Each number is 128 + 24 x the weight over its row's rms, rounded and kept within 0 to 255. Layers, rows and columns count from 0. Numbers have three digits each. The size before them is the row's rms in percent of the matrix's.

# up: layer 7 MLP up, 1024x256, rms 0.138, rows 885-904, columns 192-255
# down: layer 7 MLP down (transposed), 1024x256, rms 0.0723, rows 885-904, columns 192-255
up885 094:147097120153135163126146121142139136077078147166137140131133143156083145120190191140173105111110133094127119124115150137120125084108132125101134104125114143108117138157123130136150130127160119
down885 092:123121133150117130129164140135143101137155117079138155145178141152154139132115088097128135159099144120096166111125160124133159185112089162128123157154090126119090168167104129072099116133125117
up886 104:147145172138130128140140104098161102056153138177099138113141115152138125109135103122164132170154140136140121125144150149123108134104101110099156162099108122129133140132124133123149153124154128
down886 101:084138135134107086130121166131150129135178134115113146109132142122142104125090132153147113092147172132102118127088132126117114108182125117132152137150131115152130122123111112128077098120142123
up887 102:099085110098097147107162163163125113103108120124121138124134083112102128103103118113134128140146131162123119088146101152088127124096122131107141114141209149160125117117095100125136161156157123
down887 099:162149175126145137136091098136129076126120120153144088125170115156156091126072136137148112120109149102174177147135170087167105111086101172144169139147156094104119161111132178116121099148091124
up888 105:133112099140162205105130143182131139159171139107149106122174128121131138117106132132151080139110147109103149113133100116144095144144113142109164158103092072153096110102110111140156143109100138
down888 102:123142116139132242135129142117121133147062120098122124130120121151147105110096125139114129194122149129146103147115194135162126115157140106145127128135174116108142180123131153126055142103083130
up889 097:112104143118113148109122121162149170132090160126146130148073142105120133135144137122155116133108149161097149117139141146068080092096104109168130112152134163109137090135107116114100150123127127
down889 099:102113119123162135154136095147138132161106093185121143131170118147149180129079135071112156139143106110152108119132106102154111103170129119170112102157111128119128165086141114108147154131124113
up890 102:124153102144104156159093144089155165123117092157160159105101105119115118165135152120130077188138140131123152130095142146165117100118097108138112139122147152123116107124163179123121123125130113
down890 098:144128120140132152111072123123145109093117122111108127133129172135113092134132166140124131140105090092092137129148110131111113141104118139137174120138115107148120119124104123128119159136139180
up891 101:114084096124103114112118155117115108098119135104165128124146108102107151092150149124154184114140112151127159183097137148126147097073146122170148137132168160103127111120116158163170165148124122
down891 104:112128105126133136125138143158104118167089133163143132175132130042136116097142135107177167159130154128122143137126122157129150132122107140120102080188121095129158168141132105140114134108116101
up892 102:100125114149109153106160156148135144135154148084082113124111146108130135152137113165152093100095121095162138125119161149108113140117158122117188131121122123122117134123124105117137138095106129
down892 100:118144110124080188095150151071125118134174161140157116126147136070095118122148169126101098091190132161125138100159150138118138132133134153145106099150116099127162140134110125150113095122149102
up893 100:120136153136139104145126120114105123151133120106143140162095136110126166154099152144115129120114144117082129112070118096174143140120128114112117142088130155151145123151132089116117114120123166
down893 103:149137136126137122130177127111152156123126175130155120144133134122121125114125150127098129089124115174147136131144145170108144112125096116116135146114122130148111123123129113168099148123133110
up894 101:156122106165111111148162138133092112101118139161120160088179140104122143166129110127172095136109160129146100117162138100162163127107107136119125084158169118112065130102155098128119170101105114
down894 099:149161142137110080109105132078155105099095163087094145131131093094122123126124087111195122101099111141121158132118115183161112143150136119126148150133085129100141099105115109107128141150132158
up895 104:153156107125146148101087112105156136142147175090092123104127135114099133156175127122138151172112131138123150147163150085140130115152148123143113083124110158129149122116142118107146171138132131
down895 103:147108154111137113099162102130135116146087107094129146112104150125163135107130114155155120112105149104143102111127106160131136151084161156138134157094123124147112138135115121128097122095163135
up896 101:128174133134127130142117148112092129112171082113124157136136081138116131145088115128136126100113163179132130148139111107132081165131111143141137167107117135097148153092130127127102100110151154
down896 099:097154135151114118107082112111123116084112119139139102130132133139159140177123158097156110133109096121123133176182130120092081101123145142159129160136089103135139127142126128112137109146117157
up897 095:124158106120078140093133114117109120136113112110141151105142107171084140134087118110143096116100114160110140106097115136163124147135118122113093137115142122153121136138108151133125120119103123
down897 095:175145108160115195165104139121120138136087122113148161127132175133111127101148085146144107133149076071135135125097084130133139133104111127155152152101125142107151136141098086112113123105160095
up898 099:119102187161143112103101128130106107142099147125135127141154126098117100117115115122129136161145125168124117126128113163105133139161103112116080102129157118177146107093112104124132094150126102
down898 102:144159132096076098126109154105128100125131135168091157162098111164142107142107139128099132118119176116153137083163088127132125141157140129135107115129115137134116143143088164108126106109116125
up899 107:139118130180100112117141139097205097110132131121136141080142143142139135148107089132117115131173078122111156110122142152174141143109123103132077121115090124148125115117120083080120136100124131
down899 107:083175150171149077148076115133147130101123125132145108078095149113105104146104139099203122140144125158117084116129117117129143141117131067118161136165128123145147105177097119121131120136119122
up900 096:102097126191128118134118118162130140090122138149183170112114165136117127106108132088127156156118148144156138147128119147083122153159097109134172178132120133133117109140138141130140100134103189
down900 100:167123111118172203151221106142126115154107135126158119110134146116105143103099142105123133179159103135091102164155088139140099098132147101124148163155112116154131153127068154122153104126161144
up901 105:090110138102113147119165145123178109139168075122107152154151114146136111105112136105087135121133111130126114129146116147097094110085133130111146135134158169123128109124158120137098144115106089
down901 102:135125122145077130119082180136122137113157070087115167076116102117154122126120108136162138167137098153150102107096123117087142133054128154144115167133175126138136164197100137101129117147141121
up902 100:160120111145127128092084156200120142109147130131138105104130157100174128157097077158136159129159146156100146152168149108141165127130060135099096126092116124116138092101116108131171138136126124
down902 096:109119106160128096115115090151148129154125100117105133106110120145145090123127139166079072112143122129128104123130086157140165140138131135137150121121123144128143135107158105143149102100174111
up903 102:146137128110062134135112140150150165131120111125088140120139175148098130143123117111107112102104124123154168104102084091150134121158147105089147131140083088113142068100097158115116166109131100
down903 108:109170113133139086096110095150140129121149157141164125145130114147102111118161128117118148159163110158134109129114113134139100115114136125127122123150140129125154107140156138117188107118125119
up904 101:140167099145104145086110138131094109146113126153147087118115137116120146113124133107121148128086155147094154103153127140145170139116102120138182128094160082153120179115171144108150177151121162
down904 101:113121166092117082139131138121147140117090143123143140140109114115143101121142165155135124125186129160103151148133122095119116125192132147145140134145141144163163084173162151153151124143137118